config.yaml
n_head: 3
d_mlp: 256
qk_norm: true
attn_scale: 0.177
init: "uniform"
optimizer: "adam_variant"
lr_mult_up: 0.67
beta1: 0.95
beta2: 0.95
lr_head: 0.00495
grad_clip: 0.5
seq_len: 256
dataset: "wikipedia_en"
Each number is 128 + 24 x the weight over its row's rms, rounded and kept within 0 to 255. Layers, rows and columns count from 0. Numbers have three digits each. The size before them is the row's rms in percent of the matrix's.

# layer 2 MLP gate, 256x96, rms 0.0721, rows 0-67, columns 0-95
086:169125126153126148151164113146149137116162176128128136137125081172121144096102158121143126176115140097094118138154141118127128140140089101126170128115169167120110110085117124103157128104124108142121076129129129155124125108133123142123212113136139104123138101115157112132100125080117104168
099:175142115114135136157131088137123127117145137117141145144094099158132159119121157116094161110077134102097127155113122112150120118146150098145130137106144150117188167112161162150124072157172138133113160106131130118115152148147130187155090114111080147121118155121134139126137158167114105099
119:127101139131150109112089141167113124108116103109096131141166135128121127135099098167149127100108131116118097108101127144170116151119149122124140142158207093165114120139177132121175124151097083109132136119133165102118104161105108131113129153110150100070128153166144134156100101129147109117
113:100101160099134129131125174128126148139136150092115146104150140113129165104153152131146109099137202116136151117157108139155132126124139137129127120129138132154132164138102105170135131126094133087140168103145108115136135114143148156167153103148145164091187162104093121104085144113133071130
102:123114121076152140121126149161100132137105115117111143164198150139157133115130121112146102096126131102186128131116085123139146117122100190140114182139170107149120130142135098153106146112110146146131142148160144149157095123132139079133112114131126128158146132178135176099114099115151116110
091:102133115132116081141124146165112134165122174164139169126141101094103174126112110126129136086083159142111139150140101124113108147117133157079094150134106132119098136097119127100107133097169131120128132151135114093118142140153101130163123160140117146130102110144166068116136144117119199127
107:119125104099123118130156092109097139163150146141139182128129154136130128115124152125119171130066101131131148160155193112155158108134077100138134113141109106132124125121098162119112084170151142147083150102079126127118146114142131148097123097136100174129148132112111157158133139164121112141
088:119120098157077170109174127147087190130135161144131147162151097113110122112150132112144101158090121115136107108106109129139132121148126144162150148106129133189126166107133144117138082103114137106129121113151110107076119111144124138110168093127152108140112115134161100166126098161106149145
097:095137143104143107102130124106115134144109163090107116115122133086135105112107148153092121151130131145113098173179109127160127144104167100116149131159125086137124125150114095141138096162109133123099196095103100112149158163140157165121142149116175147077155125121108144123141120151109103123
120:108099172099138157092161155128168141157160125102135137162126106096089144141118163122159149116123155135070120121170111130124165129135123147148137160133106110111093134139113151126165105101129072117114145113130181138146122126142114119150131099176126124107143124156157139138082146137157083107
083:151117123129128146102152140094103127133072135143120159110152137166186115136126143139090088130163148160154129100138125157116146141141099071122143133121098145167148087160114110155149155104162144125110137150106139148125139100106151142109098134115091091116137150082100109091131140087135160145
123:155123103131123139111134115162119118148144128104146142109128105144131171125149157113183154101100119116082146130154117079108168130146080117133151136152132131143153129100150156138149134143145127164077129166127161115167109136144076119096098151125124092069156104123166102148157120114132132103
088:135169111142124140117092106095092137126154143149132114130120179142144108115146147137142148113065110149168131168104128114121157147154126157146125154094135130115144131106136119178120151149112110174141120145139123150111135165161109078119123124154116134166100147145162162137098085150126112063
091:153168098138140088123143130090143135112114112113100138122070096102112113130173134144147142131120133120081146096103138117145135134129104142162128133140087142168150161154078163119141148119127149095117111117146136078089121134179135155149129124160077083124130118091133109117087150128130120154
123:092099159128092106094117168144102103184100104133109141150141136072140117108126129141120108140127152156119141133109088170106133107109117111091102116146135121145134156139166150163107139116134068107126160118123137116116089117068160099138153097163128133126124139139086134116097115146125102100
095:110110112086095166112130137155144121136119099125098112143119112106148141127127146137180094114074122094141119110128133142118131140120123099142116128146130135141131134061122144113107150087137113120081129093188162088126108163163104116079134064136116141119167142137106111102117100120111105118
113:126119153102127139119138175155133160130164124123160162122135124103137128131120141131110113129105114127093107092120139108126155129163105177131112112107126120143127160138110117099139144138121120099055138118115134149095115110187143143094080094132097087113173106143161170079137135154149092105
081:131108088139152124139164194125114141143108041121112135145125092111128169145142134096147064146133143135121140095152131107114134106165150133131146148095129137138157118147159133130156121173121185128161105147148114131141094112103146143089152156121131134096123107141138108094123138137134145143
114:120148118080161127138159178117137135107120134094095099138130148116062139121127112108153141109116119090135141075133140110171122165144114114177115142139165126139146134125153163141165147092100132138174138121124133081111124125141149125119172143143158148112110151135159090175092131152123123115
104:091139135146120123101116144138150130174092135111108161127137124106117142111130137158140110116106146128137116095132124147138144133165092121093135185157139161155130130094177122133159065138146101128107092117102175128148114127140081131141136113152109114099130178153167131088076098126106127147
111:089111163105142138122147177134182153117166139135118118172107113138158107120094163159119168183133146121114093107166120122170143134154105108189126130128123118125145129155166131152140135088107169114140116161124135127134120126115147103137131129144122138088143153177159138138115137097132109169
109:114103091099147119153157165138124181112145141090145108128114086114110161107131165104152091130147168100115116109134111080182123123174130109169144142143180128172151101081146138138140131131114134159169140122116131119129126123153122148084157143135122113101138136140137099137105125095160117121
074:077146150169118110136126133086168132101141167079107113105133130119118121149109111131110122108085107130113114125142134121141130114129128089144137130138120114112112144113097184221114107129122141131124140110075137118145147120101081137105105124132108113133143142153048144097132119125128113147
094:129115133123118141127133111109111136154173106106135086092109086083125108117103132150138144109104144110143140184161121080134128139099117168118162117126138122118192132121135158143109093170091109085144142185141097114136101124125135096142155141123146100126167161128158112113122164151150127107
088:117122127130135113129117133141134113178103136113114147140097103149143063121120130133129128095151130146148173113155102129137116103132101139096135119155120093115168104120123108141167114155157113164164135144136158118101116104143108067170110068125145083109095094119143155114108113130079139093
106:071077129153153113117168161098155136124145095125117150140134118135117120138081158143119152163129176136129070141155129094155162113138088106125144125145145134140158121121141133110131140099084115138112099138093133144159139071133150134110146171119150127095146131108143116129098112091174154126
102:187183106112126148143091132095110117154098113134155117106119148154096114140100119090130153118107178113136129150090137156154113158109159171109148117167151102130133073121114118089150131096128078121108112117153131080114106119113107134142104119135077123126119111145124134159123102116123125095
122:138105124121141148145102154154103149134149155134108152098122107145106161089138168134145157137086134134135112127106133110146136119160112126152153148133135113132135091116140132135129086140120114148142150111102211099138111149134061148083153090113161098112151151110158122121097070129123102103
105:155109114131122155141116133127107191105091094100134133115130066154093116138119160134116142161099179106143133138096125132167104126151148145166167129147124119142126167110128152098124121104116090085151151125148130114154074114140154163126136152151126134095108164116121079137124100116143141147
091:111103119091090146178101109134115110111099160119134147145089135109112145096129117108136144110098116114156146074134116103148118127094119109134149110158170114149098140126192129164138142161148124112086165112102158176105116130147117105101105137152142139081169130122098141103136136107142160141
076:147162125127128147117179108100135145124138122128119146120110108143114152110082131144143167143155129159151117132176079111141143104146157165141121146119078121140127165137162131143114117118158156150169090084119139131130121107102121121140154112176114159160152109150148137103150161126198091129
104:117114131090107105087113111115104139151138138140136115133192142151096134096136148145119084146117141122150136136139102154152123123127132097137109108200152137161135149089118141199095139088161138151115153137106101085131107134126125133137135141095161136101153164149129106088104129113159108144
104:126115127102138118110115151115105132164150098127143130114171128101133131098119133125112087150088139116156117110153122126160152130137122150117177162114164107202112172097118136136096119091121111110104122104135128132115121144125139119121127131119138084105167202135148128097086094070147133111
102:114088100144126118182158121093142167121114157135137126123104088155139162107120119144099148119095125143096081150121134082159167127137098143145140107104132099102135145132134158161144114146092133153141140123095111138111117080119134144126109152145138172087158105185170126130145146140151116093
112:094118136077119123142176152139125177131147155131128098162111136130135149107092113133109131120147153122127134127119148122154156128122096116153162113115148115112159097138165119116170141121101110107156093077096185103119138152124138129128180145128170086130110176124132138127099083134102094105
094:092147104167140115112078116109088119087116110127167190131091139134131110106146142158113094111088120141093153114122140160145100138132112095113127086155084144103139110126128130175130166109136146128168144143111136095073121150128108148161111094110139118156137116087113129153115119114137138118
135:089127163106116126151132139146162174168111132123132104146125129153152120086080157136137150160135148090077097134162137138136138138129077097115162119126146148113174114123161129123138115094129128160132148126127155105137103136117121092124147126162148087101134156130114079123110115074089090134
091:119133120154123135179172114122165128104135188131090127152108160147111142132149131131140115102137125158134100145094137122143159114132130132120164102096121164109110079112174140189140129153124148148110117117092148123111162121117092119135165155155130080142159123145162073129133096156138121128
091:163125114117167104129164151171103136147144115107117146106151131121134135131151139075153114145149136116175103151133164143148125135080111138155149127124119142176144140151122152096180078148118154125131115125090124099129105079112151162113136106094120082115156168107138111126137148128086118091
098:144112111090116099160082147092115146147139155143153112125102111158132172078164139121084084107103084167135151166155145124124129144160127167123143125130106142083164113166135110140098102111123156114083149122158090142166114122119136123147120124152125104097120117116133174106127137130128148144
094:126109132153153122133109153125141148172092163079145152156126134097093123127145186105180131143104133102103073145141137147154100142119138096143178152138156131140156101140088162138152105124094158085140138123138138146117100113139120169143108100158151148130132119160135111152134130082131143140
089:125120177097121141128106139175108168165096160168102108148130112097105145136110140161125164143083131138157094160167132138168134102141150116143122153109086135124141139155164162168105100086099125119118106089145112129113147149134122121112179113134105128134120088120137154106143126140140095097
109:116163135115105105171096123102150105134120188168144168100093124096091202105126145134145125115101144163118124127120149148127101142099112116126114119134104129110134139090126160106145143152177141098124114131091114122099113167118078154118125147143105150145155119137135085134118140141095143093
103:147112169137169061170104132117119113083102121123155129096123119147123175141103206144098121131100160104112126152128110113118125122142113138148126195144104140134166147156118128099094102150147139139157139106115113138145108137130112156104111142107092151130139139121085161116131150139108130146
096:117120123125088110111146133132138151119147137095097120118110103121066124138105101190129135140140123080118121161186169106137141125105111118102150085129135118107107102131166167082118104147147077154123128159131146093108122121109118092121128112136113117098154114148150074118169110146130145137
115:108146117164134101165158146146074108118107086137099138089151138133104138128167152119111110124148173106148092156121129112158176133147137164122141163128096142145169151109127106087135101144111112085094106130090174097143093120148126127174139125095115130140141148156150132141125146131117137096
104:112135111105101156107123135119146126160124130114122128136131117112153114075163170129103110159098112146120109091141162152161126128135112058152146112144155135144169097101138162169114118113147111144128167111129157103154105143148125136127169079098135096110120144121104145121063100096122099117
082:117119141117137110100146166134130080091134109096109132121115111168120115105138134177138105175126175125126121104071117084141152143115128084159131105149140121113132160130152109124117146115095145164158133150099164119129131122116150142122114127099184193100126168146110109149106165132151124125
096:050121136140116135113094101105100116141134148137149122117110122149118114136130105119144142164105096142122111132111162143122155112117090118166105101140149138164155160108117190127109155095108141151082114125124073107107184132147121121118106102135125098107174146127160131112130124072142113122
098:151120157141144094118134170133113157136147140104082101122158129131115128129146172185142141172073103187088143119165124115160151142137092138139153152113114147111095132112110133127140127108123132098098130133157130095112178129171121075100146098156146121118162120145143104142126128112112118143
105:161142118134104103104126142088127174119094123117132130139143048133130115128095152123111116167132159087129108178101140123102150127162145094120141097129118117122131133107167143092163102085143153100156187116124148105116098091146134138118124142119134106136160135121110125170108089134125162123
105:080129132157136087069154116145162150133125143102132142105122110150106144093126136184192126185114113148148129104140112061127171126125158144105114152121143117123110154094154115110120107104150136160152109132125148137136175109150143134151149117092146161108155151109129138133120135131146107130
106:185130104105155129108100105123171134149148159113124112171106111143172149110126168137126136134076095103105075139138150144153136141138131095107130107156160143139128119131120173133112098166160108128088165115153159142134129132170135142100076125155154132124149145143122136132152130092130106091
100:104135123153136132158125137128084136153111123107103111128121064128098142102161154102133101153143124128167145150127150145201123154138156121144152111110108145119129131121159132121130091163096114137098155128098148146129096116132151153168153098067135139087144161146129139124132116177139112079
096:097086142173112146072161138103147162126150103107142161155122110107141088133140155136120168154098146130155127110158119134148144145131153082201136122127093127166133163139085149184121135118125144119131100123128102139156117129154146151109105117134109149154131158121107108112107159135131145161
099:119097091108120116147139151102126163114152169127169115102094103162111137143097133122144111129113138125119124120123170120088158148091100144148120104128109124127134146127104085116110114148090111151122149057089150103136127091076128173121136115171145090132166175119121130091152128115131141128
097:145141142163106122120158115152118142147142150105120115112122077130130136127085153141161166133124133073121091188156134139147140154112080122147136139122098074151167123125116162094183090170125137128128110124115132126081112091136130159168120100166111124126129144100129097112124144123108141129
093:085142115127107121077148153083125188112138105097137112121082099110133134132147154115170140145138166099078132097100136166137124115137145125148157126157127127141180167116149142134134175128135107113150129100143083130130126137158164170092141099143123120119148134102122143122147147109161136162
112:108082123131120107125126092131159174135128109080102122104149133113119152093136120161199134140135165076117080096110128131123118130139098133143138125126104108156107153151122130089149148096130108124165159105154127142157127102139150162141135130153141178106101103136152102101143146113181137124
101:085093122155081145097127081173122150136154157136112154146132103153142134113146124171144071130091119119152103102111123152137133128137127120129116150114181124159159137118135130080092114137116109074096103097152126160118133101167115147129132126160162087123120129117134148107136078127147146142
082:086106145127122132146138134148146182086126147131125137106092090094136181090121130132129105152161133091096117116174128127110151115154099175135091151104153159120124126131166113146116130132119160125132156154150104139134135124114128069130151184120091110107171126179138147121108126125125147150
083:145170111098095130124117109112181159134102147130123148131132188163147129094127132126090154118113124125112115146107179115118118106110150142102143107168132114126122157148108124153124078087158145121131143128151133076146159171124112130115115119151140121151094112176139100138148114122096073090
098:134147114169155137136187127104131133105137138097113143112117112145102123154066146148112126126101104109092153140141123093140165138112088111122207101136154073123118131126116155156132130125134130148125131118089157083156104107124095124096136092125114071103154111133141101129132125108110115148
096:161127093125106096128160123123162127115149134123076168175105140129099161153148148099134112104137110132123142138102158125127129154134074136142159119138107119135125111123129101156167112138142121123129116150091146131144142123115086151151152160117163078139135114151160071124110054147101153144
111:117141131099091112107147153098102185120093106113098128110126104135135123119120169172131129170111119102131094131159118100144160134170066138134184153148132122154150115118146137125130128115100091145150109109120158108138117099164119118115137077144136090086146137136158127127129121095171097118
103:125139106136132157129175154127115129160127132082157150093144137134137166108084140136128148133134132115136078109139105107142138123133067060150169137164158134120186135105117149116148139125100132129157104089109129109138114120157106156143162110148157109100156093124150108131095138089145119148
065:160090169145121115140153129131150144140117125111135165112119119133125134151140123102134092139132122103135128145139165154126114127112099098118170092125110140120144105143106127113159141114147134096095131135142158131162099065155148169126102135196099162086114141090155106100159114062153137121
121:131138114125156096137144140122130084101092153123115137103117151121153129157107119134130161108160127180110146141150102112106172140161083125088154129132090122129146084125096120137116127081154154168130154138091161147138159111123109075152103095106170117136139161148114125096135133102137115084